Part of a small language model's weights.
Size: 8 layers, width 512, 8 heads of 64 (4 for keys and values), vocabulary 8890, 32M parameters.
Training: 1045M tokens, 7973 steps.
Each number is 128 + 32 x the weight over its row's rms, rounded and kept within 0 to 255. Layers, rows and columns count from 0. Numbers have three digits each. The size before them is the row's rms in percent of the matrix's.

# o: layer 2 attention output (transposed), 512x512, rms 0.0365, rows 442-447,506-511, columns 256-383
# v: layer 2 attention value, 256x512, rms 0.0294, rows 251-255, columns 256-383
# gate: layer 2 MLP gate, 1344x512, rms 0.0418, rows 0-29, columns 256-383
# up: layer 2 MLP up, 1344x512, rms 0.0424, rows 0-28, columns 256-383
# down: layer 2 MLP down (transposed), 1344x512, rms 0.0422, rows 0-28, columns 256-383
o442 103:115139162156089140155126139103110159107135130157100091158155112142110167142100190149137078154138078112101119126116153089092131143140158100071089154060139137114135099227099073099168115184106121134099038137111078077127118124120121170122137035176102134119166046125100129165139139115074147146051093145110191165152093067108110104139087157093088134082113100110116121085151176177134171113123
o506 103:110108114043093178175150159142113129093091124149145101079125092149133091073063149135124168164126135190134108147135137141151155179175152082116104108127152052175104080219120119127113191099121178132111106170142114059201120101172141108179106096125101131099068104105118102112134132133175125134080124098131073168123157139158101103120092133131119152152191139142139159158095171167123168134130
v251 098:138119130158121092100146166093126087106113149152097075125125113168166078195111104135084107090097130096148125147130149090138140142126100103163198044101127107089088091141086163139148107135117131161077166111087076192124128154115113125139134120142070150089180178151149144135116138154154125087166136131132096041109166142142164107104106157134154139115162139168102162115156169129156117105221
o443 096:113139123117128132080184145130095112120102091149118065064150122095180112138138167096130134160193167142155101109153130054118121131163123127109200140111105142156163147109087172121166136104171180135081144161131140160108135116115121126136211131126190139139121167134152154114112165100118082134212179126158147099122112073171171118130134137105184110106133123117094113135113133104122145142078
o507 103:137097151155190072124165145155131095112112102139125101097114146078120150125099189126165082104129079120088106154186146099139149148098108162101172107137100115153142101141104148147070091198147144108119125129120096201124129091078176166154158148133124181106187100091163095064138155112090152121175087087139117161096130077152150089139157137081126082102080193107107120146129156119154172103148
v252 103:196078050146146128102151138116124056173137121158124131165157135168116127138112146143139174154130105118207154138099185099156159079105150121194163157100123108158109090133129138130076162146149134083152102148119156147137097117091113100126148106118155122151101129138124141149111076198095146121107114131141157176123148137095116074077156094117122133115158072063159130105056123154129101136108
o444 105:134083128089172120147138119181147162132152178080118130146135139097153094130133131130114133167107061102139061130125142150103164166070167134145154149089125086098075195081151105142065106113128142096240116115118133185087051144134127177158123126124064147084161137103170138140091111142133126101183143073140128126099127166144101127139186128169151212107111144137130122097134093106178084083150
o508 100:091188108093114152198129137128130148094105125085118139097105178150098020067200027095088128105153129138128128117140126153121134124132164096133096094124159148085160110037114147104147104120137125116120143114153138109098098124169129157110124152116131093117090138184128110122096102077156078113108149149135126136168069151110101123146102145155131166133085120101164163123174124129174112156143
v253 097:127151068154225121121108122086111126148129122146137139053120139092164155111102133136050095121112160112093122125123188077072110089104116092146138107158122155153145126118083076159087085145099146095143171117156148096165140123186120123166121115161107161094140143110113098105136132107123120120116141120135103132133088149111147085108166103043151100168123108144154106138130133110136058140135
o445 102:104123060199167141127148143126106111079124156115167129150068161189131079107132097143092110081101172163130119108119196135194105120153138126213084158142172101070146108127131128136088107174094141197135229091077171163063133141149089051140126139124142094161147134135087088158117090134102123171143086072106108097085087111152139127127180126169088123116121201125128075177155129148121140078085
o509 096:169101147136076063092148090104110104159143130139124132138149132060184187129081169125154114113130137143143144119141139095193158135157149159131130137131093134152100147174143137109139148130162135158153145145091122138096215128103146063122149095083123181130118149099129114113180108164140118133162174096122097102106107103130175180109162199117144130105107091146122063111131171128113083055182
v254 099:058149138113153105162171132120113122116128150095183154092085144061116161158177091155150109104105126119141141147106160023156174112132114092166137185106144124049150194132150114177062089102150173080092133150123100087144092198166073114111147094150098161220119092116158167145149127154094137087153129124153155113115098151103118175129200153093158083156167151123179141110142168126123116153110
o446 104:109115128109127122182162143073113136105132188117084133145087154092050095126170178155144117099088115137145165177093122124113158102130192185120079157140135174109139152060096084128125092154147086155067088133143157108080112155191092170087122177143147117129166083117138105151130087163150140151157126075109131103099143136114124193148187201158074090174105101105127090126170199118142124134114
o510 094:162170124152106087118159099111142084059148112143137101132163151074102148115123156137110121119077151157121078176149158130187145114148206179057112106142163150152117115114084123096187109151113108127066124100161180133116132098160188125142151195115165172074167138151134078105108139129177083121114105140118171124133116089128183169146110107072089114103100125184133128154142139117089107091184
v255 106:061099111107137171174128066115176152138100111135181140168156168182142140157143156082138091081136067099095136109114082167103090119135123169110112125107150150179105143139101143122203141124133080112130150157195133112141156122163125171132120142084124091097145130114118102136152104118124156122122106141152084119132112108098134164111140102116160105152159149156135148099053174101180134138149
o447 107:091101170120139172094190144064077124177113129151082141150137143100135144076149109080122123161115136145108148138099155150100123140172170185114138099119086128149139138032135133132102131110111130110119096167177114138091138143140093110096104091119162158152115118016131150151138135116142104139101108136103113090153082212126136186115153163132161107170135119128116088141119154109092107112068
o511 106:072144108142116136123102165164146162179093131184138124165116067133068072058177095103108088166135161145145154072100118149072182157167189085120093121125136126133191154022161154125137141068143089142122080146134087097112124154112133029069084128105161138197093136160093174164125093103165081165042125185135127105180154188128063106089136106104167151121130151116116117149135130142075115139075
gate0 106:149128132137098104108055163114103139102147156112092159109169100133121126087131107103112163134159186149111159125130132148191113161130122122138089124126154131121127142147127137077107129141161177145118157125113095088101180091070089122048168107143145120097084169167159141102131121129134141118095148072133122166150133110118138103099124087081195067099127144109139100111163152122125125108123
up0 106:026138144129124159126138091132186143196146106152183101110067145103134104104174125088159136099103110144114095085140073075138143106118127109150128169125146150128135085108161133207133137131104141164097112140119174138149155154154154148146140138098091125176160156137168171120173119143113124133126126137134160143134113127137117123191145169139143158129182074175161148129124117165117161150138
down0 102:039130126145079131109099128126167127190110125128148093092058106089110117101191129113121116079130094153081117079162131114188111120123102101140118146096175147136085130251207124170125152119138167115078136121133140107138173157099109165125123107163088119130133159104152151130161137131135117173068125109149138150151130121084141114183126170157139116129173074182143139122172130130138103127119
gate1 090:106088104140137145048075142170084159111118099101107172181151085151105103093114125069133120089170112141156114172141136147086063122144095128086098171081112192147186138142147106110154115130125154067157178137133109085133115127075181139155127118135150145093086150120183181116192148118165094143097166087137074132153079065043174122156157161107213099116087142132121070134130139141202109127092
up1 077:218134134103126158160097133098163138112134078125110091073151112118137166155168147137140181164119164145130135116187128093165164099134151148196169096113171103058084153145132157134141087125097092129083103187127120170140117137099066131098145076099134053107162105153128047152112125140107138126119138123083189174134196143128097144124081110112111163121126129152130076121120141118105172107160
down1 087:189107147122164108121045144114126174094097090172107096107160102125092156116124161120117182153147152133145137115196085088150129100116096128158166088104150136091131139159156140103119097110103145168095140141150095117110151142066114096106076049095155137110126124158150097146108132161114117106127158140103169171167171061119110133134099085113112166098112116134156009139119134101181131098141
gate2 090:123189122191136170118110132153133099174111149137104113119139112113177105114096191135098140141185073148170116166167098154134169100183141087119147140166102096121141120124139088174143146056149079134143082106115137118128091141178131140136106093090076144139085084088112166157128110101157161112169176083135165074140102131165130115144136107103109095105142137133127139103161134137128177170101
up2 081:168069082099040101122091142126119190116137113131080147090175120140132182079107074188137135151132121068106155091126083119142138103153075120115079148074146133142111141153133076162097211138126122115089133120116122091087177195095087109106149121168142145053092116099134159111113129108100148115122133114152124080103067069128121089109113153128160124127153095123137132124086180161084138132140
down2 083:097195126188130121094140127133151100156071144134071101112116095106136128070083158126120117147192122116158106184161101159163106104144145085117103173146096099140086108129098154168170193092162068116133139146106148145143086172137083142179107103104109135123111113099112150112112190107133163082201141058079200067127100120179121116132139115111126095127127064140163152104138151186113147179142
gate3 106:097163174183086155183160137070153017133179165157133131133153151094140116099130139120117148147127165131178141144145136151140123124125127027135129124133146141125115097130145164135089122073131108089124140147112091130146117141119112075176097101086175147140112098114157092128162114154144109101162109116192140153154132128113120169082146088134127150089125103144169127168120123167159155177174
up3 107:071137173131158096145139085089147111143154165134126081136054156127185173128133199156106133104188185125147140121124136139122180132127136168097115129179105129102155105110045170139136068152115087103137112195097116164168100137195103119202098160104129147158180138172092139107106103126135133171126178142117124094118138175106109136149148036185096144128129152180165170152138106116066142094117
down3 107:190103119068120171062124159177114171164112100100129166161155075111074094109075057138125137129157121144090125121130117145130114146138114192099089135091090135103144173247147092105118129152111122137155073085166151079110130121099169201054166141147059125096127164154131129131130124098107136111090110174109145123116101074144124106162098167099136124130151136058094106077116109113120108097117
gate4 101:145154141122183183156095176158084162123142134143188174111146102164136133130156124143112144073186186212108095128097115070211157124125096164077165101093135188143117128119088140085154132113150186126107081143121080141133164165178156153152163051146152074113142102123158041153126119080172200109106131088147125152199085122081132118065078123132165086139124122135117144153143097139159118120083
up4 108:055139133083113104090140157116117123185146158111140100143085130101186199114154147147151123135115123114089145120112090149154100100085119124113147111172133113137149091111116175135103150135109158092131094157068126111124140091083091149085162172134175113115118174117198133153158125155133167091087202162117150191100156125195092147137121178150110049075108169154136102182075154140142082127195
down4 109:092144129096106085127133155123110126218133166115116102151112143116161200124168160173188128137118140150109161127096076137170123126107013105168147124173150085142107141218135148139094173115073159085102138134095160121154128120081131127104156138116178118126149132132184187151198104169170202089119199155140150128148132154155130136125137163118110107081131149125135094207104162155122085149180
gate5 097:151089082119180109157119100064141102149122140097096138150037112083092134097110169072149089122133182141150109182099144111130158116135142096078095111118088158130121125121097172081141105167140153094171160196132186132084153162163139112107082121091108140199204138140176111116133129116179104204110177121072133165117110169119106118113163084178101133112109105116117112101065123116160155095172
up5 099:181149121082122082095150134144118171142131131056091091138155125103126132153185162106133097100129142123111103138079130105119163144127101150128167188092099117134147156083175139156184086169134149110104120177091104112131123173120086127145141061129203143143128106096131170143110193130108132175091130116111108070156094155158115066123148189127102124187107114126111123157134050155130101177079
down5 093:083064119176167119195106138052184086103139107153133133123065191151116104089048082099125155143128137133121127119138154098110123085167142092092095071149141159142095100215105142112121171128135129148146128135169163112121114108139172125084083206098058137147142151163125070119144135077162107128161121112121129202103172095112099186121091085147123100098140102103115117084078187094101172070178
gate6 128:106125161158141191165134164175186143156127169140129135087066105070134124132131225134100150098129052141079127126157141119120134132127145144116109105126155188160088105120080161168168078086136137138094126133089176091115178117158129121097124155075089114125123036139149096082128096133199125112141172091148130167141123106102130124093094117073163062132136147124185071127187101070140161059080
up6 130:132119135123144115117131125100196079182089159151101124187131133141145133153093100098136118191135155096173097128134151194116135131116136129141153138167120089038155110137189139116122120177135046134166140080184121159106124104187118151162102168188148107171197176119100109140162165078097105196168099150124191119072169171115134167154138112164063148157202152175137138173107132135092070178158
down6 118:143116104110106097120163099127121083123069137147126111162232156143078157141140095082133126140121199125156097141103125146133093129129062096146162148082152073112146136255197086065135135155135120121199049169144109147151080126121146091133119090148133144124088115124172092167153150152124120100168138116112140096112138122168108152139181114192086148150111165158132111132115119179113113198156
gate7 099:200095201056112136159112127142140133146132092128101175150183048085152123137132101152111183095072125153064153162155136128116147094097121132127111139092087103116092203115141141119123111129134178158125102157128163077176101109050125091142085076186163128095160104128158068156091181079098169135052085117133112132138166109145126094127140159095160123132077135101135108040130092115144167195097
up7 085:104100064165114129137165113132093116141156150141102126105118145143148099090123138066077114164174133133139130093120104148165124120158113172161137110194167137143089105151141144130161154140109145121085122068094079143113080108137113183136131127100113087135109129102147149145152103101188109085199152114154120158094110096124145155122083173063194106128107081096148093128165153113130100151116
down7 094:187098151101119146152096143120107099171125138150111108142176069115175128134119111118114152136073131128067123119150141119117126114113093166104157105130082090154104152108122125083135099128140155138096118118098165122196065120044116148150034097144155110133162120112174095176118140073110155139115108159146102179145152058158181121144141141061179160112065135153162088031129079136124165245107
gate8 103:158059115108187144129135203101160100133106146076082129069090119185149160144072157090147104165108123148116118163109161157108129078128091142154112166147126155143126040155124166115139160122164103128103075183109121104174110151146054120121213095134072154129124107056129099088115136093112133110114141102101131131115117095157076037155123139135152102139131146090163125127077134084124114082111
up8 111:136168163168132145125109148107082184204174106146116111119215108106146113076188106098109173156082154114144159064129079127102118105153126109100120158115110119124106142106101129073109138108110195105143148113095111082122164118051182187113113141123142119137179174070176143129131148130101131133106116132143144188127147137087116121171116091142104198087162056146141118130110150134131136141131
down8 114:147090144133197144150149148118097171176147161107081106082149139106167141121117132106070174146095151105142148133104132133085124086109132135081179121146105143100113061255120144129133161149153132081130114130119127125158137128122133129164188131120111163109210140080179137108091152116100119089114123094128147182082137073098101110176110130147106126113123118094141121118073140096116105100114
gate9 107:125166132164131113120088108135089117151035149164088229151155076132158137129072117198168142111191129120150096108075099204137119169166109075115127090136123207155161074120064088124129168132140157052115112107171150133137162128079077143191102164140101120106160132105123200086166181148127114071165136117113132155138139130146113139095104111115193164077119112196121145194089137087136124174114
up9 100:127124146161091084069109132128094155089118039061063150124164093150138116112101073116135120154078096123124194169144162088111118108130109105159104154109134160153117206075146141081086158145131187105096188102125112104146151115084121170066181150132143120096075205136148099098066163083117138082087129108142116112153110061155147099091175150147132124108106075083105037096149206153122080131104
down9 104:149109146165127116129130141123074095136098151074117161178092077072167162164137103143183128165140164132147130124090108215112122142169131106130207130117125174162152069002123086151084169192145142110132169177172138084111177084065100131188093113150126131118138131105089171058170188092123077110135156129118125152146147198077168155090114119102181159101177167145107163175134106123183141171089
gate10 112:138126135123105113153109075090083113121104153157131159139135108101166153133120132146114093146067086078174174118127132113141081144160148160090117144115139149122096173182121167162124177154061111074110104075126159092120123105110121177117076185125095155082114089134130111095114130149165110074123095107158069123148103093125115116213148144101163146096140112121177089115125159117115117173142
up10 107:112180162127125099093129131138137107133165131075116100146083110134149097103143148113117150114152165206151089158118124090184112064131126121147128110161158135114158194108137083141090129099153119128101153092103044163091146137128097105083142065075110157060098093130171174130158117133095133112135052108128140136138154102149106078082115187122129110100085099146140135141112113113203161095148
down10 104:152128079143144059077161146135119092122108166191151203183159182117150165131118132141104107172136082063150165160159121217127079129144131150135145139079115121088091047148165177089112120099140069079190153127151115125135146107132123184117076148136101133167137121071106089140083107136202135150154182053162114110084187095091154153185148123104108148153115094133131081124168143096102079161177
gate11 084:094145119112150136147146159077106122135079102153158129108155101156055154129114141138172148101089107134132137112132093121112069100140131124157134131088098134081136162128182110102139154145148136116148175155150122083153135094106150142138136090174144135118109099100130164140150157082125144114058091138136083133137164141096071144116191142129158113143185118125108124123109133159090120178107
up11 076:141077108143120121120180125111107066071119142112107160118052171093114121093096095158117092126094138127148192171101168144102100119125117155153134115146144139134059152104096135140160125182091064082180080136124106087152179181169126167101118085121038132100107143084131146106121112101103115096099117145088109128129080120171120101107159099139136033104102179076156152108141130152120109076150
down11 079:144147142132099175104087145145138147168119148122093060135107098175111135141112121179150074075199167052156101116112123162174176173112058135126134105149147160158107123146097162104122197136161133071120101121164085131129134141137069075098153149141091160106115160161163109107165115138145138144125150115143129097099133149143146096112169127100045163103128144138116094151096179134145161143117
gate12 083:217112052111200143130127146093157118164109085123138166109168118134120119208102135090124166125133162123099096159115106149121094120090109173084171154158099142123160112162081090139125131161093118087135127155138134143179138073147187069100144096178117127114146129122160165046168124154134116134145119145119138113108168136093126107144141100121104139118104113146149160178103050139175173062132
up12 076:042189124124191091125099108159088105183121157139080138137074157081092153155123148148087140048194085098156109152130183115141107137068120125156161062173092101115081118141083088116113154122101104113142114140144100142117133148091141176190155165112110193129160117144106160120099109136171138125117144141103115165084152157157069136114153171086118103145055140124121164141096165143093111101127
down12 079:078115135134085155148124110147152121092171208119081092132097108121172107065181170185171113071167155155113127094135128126115111163126125142159133091125136145147084131002127122085107143102115144161117110101155153136102127163099076153181146128132162134141140129125088109151093167107130130116140100117136135124158089162132134141166108149134128154147167118124104086100131208135107092161105
gate13 085:107085148081065098128132171093073136123067099072082167137185122122090105090126051145119096145118099093153164147149131071131147107108102153101104172158157142146092177077131131178118222108110158145148115109127136070111174153108116138128132135142132141135096121123167149115079149165161113084098091090166150122091099085158141126121160161140140148096154080108161149057139190158096098172120
up13 086:141106130087112067152074124112136148115138103146135168142120107237032120107103120124083112058086135154169177190128164165135137143167113149099138160135096157105159141121136117076148083174117100083152064133127161096130167165131219139125177196148132170111144129127143121086116163110160133117150169125142194107127132142098154138109140170134156103078150064109099157164103093170158108148076
down13 083:155140137153081140113137112084083103096107125164112111178127180128090139158110117143075179134119105164137104190137144174146123114088129118098122103102157168119138124119161041178140122140152130165172167114064175201151131097098130148130150161161141116096179190117149145090134167100094166097143185159206149125118147147126169142100179120107103124067140155131117159101159117119107153177092
gate14 105:076100148139100128189137138040137142165190168081121114148125102095179195150160088124121189156122124099126130103161144142157127128098125129124124128153101152124092133166051140135133119108153133130124107136124109087175175176093111127142157099130137133087156103124115091092107142080160128100124212091135078145148153091124059148162113170034165153102118100107170145099177092088147096143136
up14 094:095097071140112137186155092084110082112158188132117105133077185128162092123117116149097107152189109055172091133164170119157199123141176169105121163143125081078096137144085136195139109077093096140108104135134106117146128168149117156127120113101104151140162084161072109122077088139130084126119150146107067089110130141138086201168125133081101099163126120166151188094138109129126118136173
down14 101:166150086121172149072154109216092091095089076188145113129129152150069056113109183143137075138164126118128128142107082077118150108184140130084102153132150067137140123081192159128134158147101121115075116129116122131139087103174134132087086104118085078164129110115126157139130059173141076149097083184120131082093093164144147160103128117191109150165143155135104120142133178145105149104160
gate15 098:131144123108140150171134204193128152158168115073126159111118113146114108142137133110232167118152176183081156146119133154103129064090066108085174081101147173168204083135104149096121149105149112108148130101159131122138090073159101088143154101167118109135141137087140084117155160087106185136164139107169121149132167121054132102114107147121133102123118086138075121179082065089151119115088
up15 110:123118064142068166137113128232092086152120137135097138122130067155150119092155077095179113123113147159115138095133168082163142127073139088075181074083140175130110104136065183194123126053109152088121131148108134131188143130172139135153134090165086140212127148136150101049096164118134151187079113113111072207103187141043106139181104110150145118130105099172116074112109118138109183108081
down15 109:153115086096123102091114120171106134128129127148093134118121108129092068093165103106120085144129187134086150147132164082151135121101140132100131089129096115130171086082065198158107095110108088147090160134124140158143174149174115151157123118158093154154159182105181095039107177164097120163082144101125110222118211105068121114215143136139157131136126077105186067057115145144106169124133
gate16 100:106127170118124202134115102138201126152087175133140125140120163181124078113142142165132095122087093128180112159122167173127158126094127122066133135143182108094113146084159125143113165095092091182093101167218164122147158104171118118159120140115060114150128118134097115095110198134140124094157066133081112138145152126189111135148125145118148122149163160108145158122098098166098144123126
up16 097:134123119115120102092126168142128152141169090169120080108110095093090141146122099133094156150158132126103033067166110066119150161083125127135089062141135131147145140130093130135054074109171089115131150134179145123116136096160098114086147104109141200080097174137149152099192142092087144132144197139084128122190130135093132083142037152109166130140153092137072107115142084105173186050141
down16 097:109141112132185185152130068124161106118153148095146160109118177151124148086127176132162124080101121166112145167112138138122113076151155193126111143162221119068135099180141128177125162088074103133100106168104060142089150126096097118235107143150111081185178087115136088085061157144137077154098088095165093159094189075190114145121204153126088125126082198156123181109138156109141147185125
gate17 098:130102078142060116073099136176150130115102108089142143146123135102133101133077105117147107112152097187175071071106168141139055113098088107132096085104127153185139133133113107086148173113153177178093170157110076087161142128107090137146170076148118155148089189073136139135130126091145067078117117107175106136195133128022138154085100148153165165104188141137116123110099142087148129163078
up17 094:134135086140088096124092173161129116122177161132135129112167147149116180091133143135185166111129128117151099115087143108177139171116162044109110069115075130173106135136104131133093125105122179163118131132166114114106166146100133053197085073043097146100103140121123102181052168216128095160216184137094012111199120165106149156148102151175129107142138166122147152061148108165166096124110
down17 094:121175159118130132168110149132134119105156163095113123109164119208113179094129151141152184139143161077105162138118112078139229169140141107150124109122130148108163115157122181125084072130131126106097100165102177135118136126133147083123064080087106100091107084178130108172101131197156165169175121127068094124113136195194134117151103160103127116111109111136171154094134133209137070092098
gate18 093:165081172115134133120115140104160115153183177139127095150115125051119153155117077108122134145132086055146105164116167151126177137098141058172121124127112090076139090159202149108133117151112122126159155122078143159086141158142111113141058130090146144171168141166109141139140123142091111167168129129066175100127140139110149086099192063152106138156152140141141196113149114072163142168155
up18 099:107126172124146113125174124109175108108116154084124096192111110099061179182133101143127095132173143108168135139086127186117112104125163161142149133124186145149116131127093077112163125091121061131166067212144067127107129138127126187169107118134149100135138138072137090133123104066148083165185202117076079181082154158128118170141137080133092087115116129153152118139111060139129090102112
down18 095:158138040130096155139087127145051154148115066129191130078129129161146045116102199108125152137082087156082139114166149111094188139162145109123142129184107124129118137195131168137108124152120110145091174057081159137149088103138140092105146108132125146143117099165168181111158174157115169083083094158183139104157093095140173102146114160110156141145126120100077111100123218115099147135132
gate19 133:116108202030146100136151086108206167104156137132132156093155132142154115160190124161125128156164167131132096101086140090147102122133066120173119110138170156130135062114147120114084107152155137120110111163115075183146131083073117111135164124123110076124125152101135150093155152114192101140134136067127145126123155109118118107100085126139154108115162170089129119148110152097094162095112
up19 128:087151127154067107090114178108105114145142086056047072149135073123125084115058119126134106140151137143130132178101196141136122097145110083134145169105134166139123137115118152090066155076178103137100133132152080098168101088114035138132162133137115146128117166096112131100164142080122110115090132157166151101091131117096146118157124093060143112160105115110123119163071115120144065165077
down19 119:132151114147121129139123140125184136168109109100136114120088119169096119093105148128096101127153147156128074131167178158109089118114092194142137134131144147093110146041095147098026145107164134061144199147096123138139110082117129138161113137148141174142226150089138150122174154125103154088057188160128162167118111154135134073157094176132164178167100158108088094127037116111173109144114
gate20 096:121128136165064101076135118162134128141103121124118162109133097107143128071105126124098144111157158152149097120114118116132131183140128094171097144144165087165196090113167122130110119094104133118170184123121096166131134133151146106125088213146074131168127126146120183174177126130103126142110127120171197118140137142064149110090135126161159102114132126196114147132175131139178129131136
up20 093:107130172166112135101105103133116125121157098171137180080133145123175138131087153095164105139120079171097137141098097142121145107149120155085120140163114128142101073102054110103139145122099128100166115147124106155201075076166136154147088181156069100136154149103118109116140091150118161144132147104134196134110111118103162126154158105126172116185110114120113140203111111106097146111128
down20 095:148187099101113104094158097174139109156127135121138039149112111102108136129128123172142168169119169110157128138100101094110151117123145115110136081180138118100115135063180130146103093110096137108161115089132062154154144147152164145168141182054127107156109138174061155141157092125101135109123114172143163094116115089129059115064087125178171115069145107147115132112198115113167139148142
gate21 096:145123152176117165115113207155145138094101086098072197107153086149104114149105139086121084128137086097097060143134150114068100104201077076075122110120105151121102071172117158102089094101093146152082137127134070145071129093183104140138116086177103126139187139123085123144096150087161113138081099114156078129133129122122134129166115112069115151096128132127110075166115124159150140195111
up21 092:155069104135058103127117094122138152127070148169123127187130102145119167154119106138159132132121138188106203090120113150098139150091126166188149099105151171151121192112144115164122152088182101088149144161143152139137146148105161165119125160101116047098075165163154167132164071139128149128112166128108155172166145112123165114081162124092209113074104082109066134129120161112148135091095
down21 092:126091117157089131113119122181130173157066133138099153137137065150121115128098145122102108122107092179108119078136104165108131101152040142104071116154142179127120121201136115106135135133148097129093134098168114134062185115203125122122077133169147058124142126180096159098167088107105130162130160173103123145108129112120161059129152093090178149051094134140078117168119132158160124133065
gate22 113:096108139084103128090146169083141124047110136110092169149165126120147115136104218111131150166135170142109137174121118122115077102164079131180097150136172137145172160130165126063115166110172063123138133070089154118106151145103073138043140119110166118078111134145140199094114116091130113136081108149077117070149092118128125141138142124104162151152106135081218112150070108145170061130109
up22 107:113116085167055104107150127072074085125110144156090171134150189111125098079136110154110137156067116116190123109103160080128128140140146149150104168153139110131095189171137096199138183114093118114140153060087132101125156170076117125092119151098108102061083076093118134105042140166140070085126131102149174065085102115164119147190164113148150194177141042135163120084159199162122135170135
down22 110:111118141078126112196191125110134109133107150152157128110128150123140124115137115104135153155087112162164141150077146082132126103137219122135205119104153175120114111000086090221148082106126098120158075170073086175129145166135105149131181164145051231117150133095144103116122209129158100161099167074138151138120214096080116084195144146121164194181094112104141138147085131112118168130122
gate23 103:144087137113126110092129131141127178130134127071104160121098143139120137088096140116100124123204164148037074155098113085109100088101094135113114093089129143159128127138122082181069153122129105116118116154176156119099102144130103113123109086119099165106166119146159064128145113113111127136097148074151119145078153150135073147163153149119105118119117124144149153103119102101078122123131
up23 091:087106127124108124135105130105144168101172112154115131102137108115132147112136137068114099178120154131123170126158087132131198153142120163121136165113130152111089164117118118114121137192139133140118139124078154119128117108157143159060146128169179115108061120137177147089110092089103166078094151125133121127159073048121155128089135134154128131145129093091134073161180158154147143122111
down23 096:114111148117110147117116151135158204126135130085089142154090136130140167108102158096064097109175149169094081135088100098087125113126025120089178116120126187133102121219072090169105158146127105113100109140190144149120093132156110126122095094112123151083169128184166074093165102109116118119078130069123161150077125151144127102154168124122113116127118140142142129095105104119096136126132
gate24 094:126169139147133205117128087141104099121152141210229113127062129132133101094165151111142127074124112128159164145149140131097145076130146135145158114136148126078157129133115176074123117132133154140165082125091132089121119140087124113114106106141145139180137159151125161107154119112194135139148178104109098121138110096062157129161115114112131173130088119151080096142154088110146202125124
up24 088:156059150149128050133206075153155113095127103138129181170211180150173148094099144137112090166112176098137192107137122139125132087116107136123141145158085112133120104095154106119188128204095126125131044154123155090112148159131097162092105113203140062083141104109110016146123097140075127117128145114114094173136074103167184127065143113077135155183145104099131118093103175127130143138130
down24 091:139074149168154128129137128100142109132130158150177134166121142088151118143123132136128114157125118107168145103106123121104087098110103095111104097102143115137166121090131118095131151111127125054121127170131120098097159159098086101114108114143150100087166120094093157089136121120137135169134105161115055178150065074168193167090116140071120147204132176192144151149125117132086167107124
gate25 111:128156116115084148147121131070185130141137141160123123113135115127132130149090151119144129126142138129101030125138132080126127170110166149100126084137138084191092070117082141102101165172082084083156113105166126102126179065132171130150090182156079169117108110140144090044129074146147081106146085144096168177107114146134132159179141130112136125064165138139118117192147113128148164110134
up25 106:139189165101145167175120138107176130130114099110130185132164092102143118169111115115120097146101155138145099116125156101161124096129140131193144106152149101133204070078114130074143156072127145101113098072155121135144174183105126159146142142183111105120113074098161068185133170192066138110159106108161143133101139106140144087126072180186135126082134185154136127124136109179151140154149
down25 103:117122102197121112093147152106066108129176122088150092138172133133144168119118151122111144156183115144108148181151078124095104127133150120101093121112118124174044116032098160143113153147151116132176136165124131102105119052126123109124122158110081171099119183161137170081126098089170095175107154112095152148151134134116102175155160095079113133125103116073141120168142157136104155099095
gate26 096:135059101116114134141100133132112129172134149130175077056113105145143145152150116172115135134145082131060101121122149045184107146135144183108090165135136152141086112110129098134121112067116174141149169164146120085155144154159159178146173167152106153119108159129147145139148071126076139136137111134145124136079108119064116125097087083136094172111178152121167080117171104181118126118184
up26 092:170170077089130100166122091167188116083058153078113116150133121221114095157072142131153159114138157086186077197098129170088168181083125109143097098104115079093140163140124125135185121144087092119110083124152138186133142131131104094124092114128089151149223126122106119127098144147159081149178121155135106142108181150155093180145162168127115095134145181151125141079102154139130108153102
down26 100:146208142127127149132127120121191129124129092132117168188146124105117111118088155097131135112132161111170116102129096146076114097146043074166150101148126104122127173252157140104096181140124118140129093093106139122103098074102068025097094073147162100134113111131131132120110163139177105096145149056137161158150149098166139121129199208129180088121088129131109163151105131116122134162087
gate27 040:142127182120126074180117137113088114118196147192130201119155151156123092094139173117154156126136184085117167148117102083075180112095179139064153119091119077128146112062096176125106134112106145228136138117065178120113122164130058143107114154110092073170162104168106145109094159173159118156155134136112146157128111092144125116145119156155092129157161096141127109169125069115156188131120
up27 037:171078157090113097145087105152097136089127103151124138130141109108148140100159101168139038130131133132154146199134122126169126102116142129100137079177146123142173207066149119087099149121088082105141123104156180109173114153093121128116139117190112060142086103119150106156102145132106093115135149139110093130133075079124140164097130163148128163095110071113123101152171151087146154121108
down27 038:183092122146145177201200212119147134066141126076153152092090103103094124057211145143087124187174123118094086139134184176137153166115060144112108131165161124148157107007084113143068149158097119088139123128122057177071160111147104134173190123048111127121083142122154116119123194097141132166129185110105114096135101128123113134084084145120094138150125121149118125152162110106153149109171
gate28 105:131097083137176152160129169192104128090183140136186108139058168104123065082146116084091124154080192131131137153156119087206161106113137118147163159146105159090150139147156155182129138166122151160140169144121145125074121149126163134093101128114096125157116101187093171208173114138130160129129110062127103128141023079172123126136094108177153149095139109111208115044154099108113216116137
up28 106:168053088140117158115108138167121099171122160170129081139062121159148069163115111170103129156096153135147100081143168111163151178113161144115124150130131133117127190145138147132117144124123099184114161122115116073134148132135135167106123133093104141063108080119130152085191130111069099112161184136172136104133118141102055223105130092157150141093127098135155127075136113168136100073112
down28 111:164089115133129117112114147111147136156084127138150114123120092159161120182096158157120125137147137153106121084068140114108096162116169181129154091125142122168137151005116139080143103104105108128094103085162065090177175088157120170120138121141120100055109140091211123070158118093083096108172179148151132113104215191040096177132109133095172131170126145159129134161090157112111050105174
gate29 088:114115151086160102137126187129187149086179128167143165147163086105118069121171149045170143149170176094140076089166109087168153114140121114137107127092087101177113154155091174078106144057136166146174156183090192115187071082092076142121177087157124132137126172097165130130133160095135128128108120104138155195123142110138132144104104133119137157162159118112145093099123163097143146115133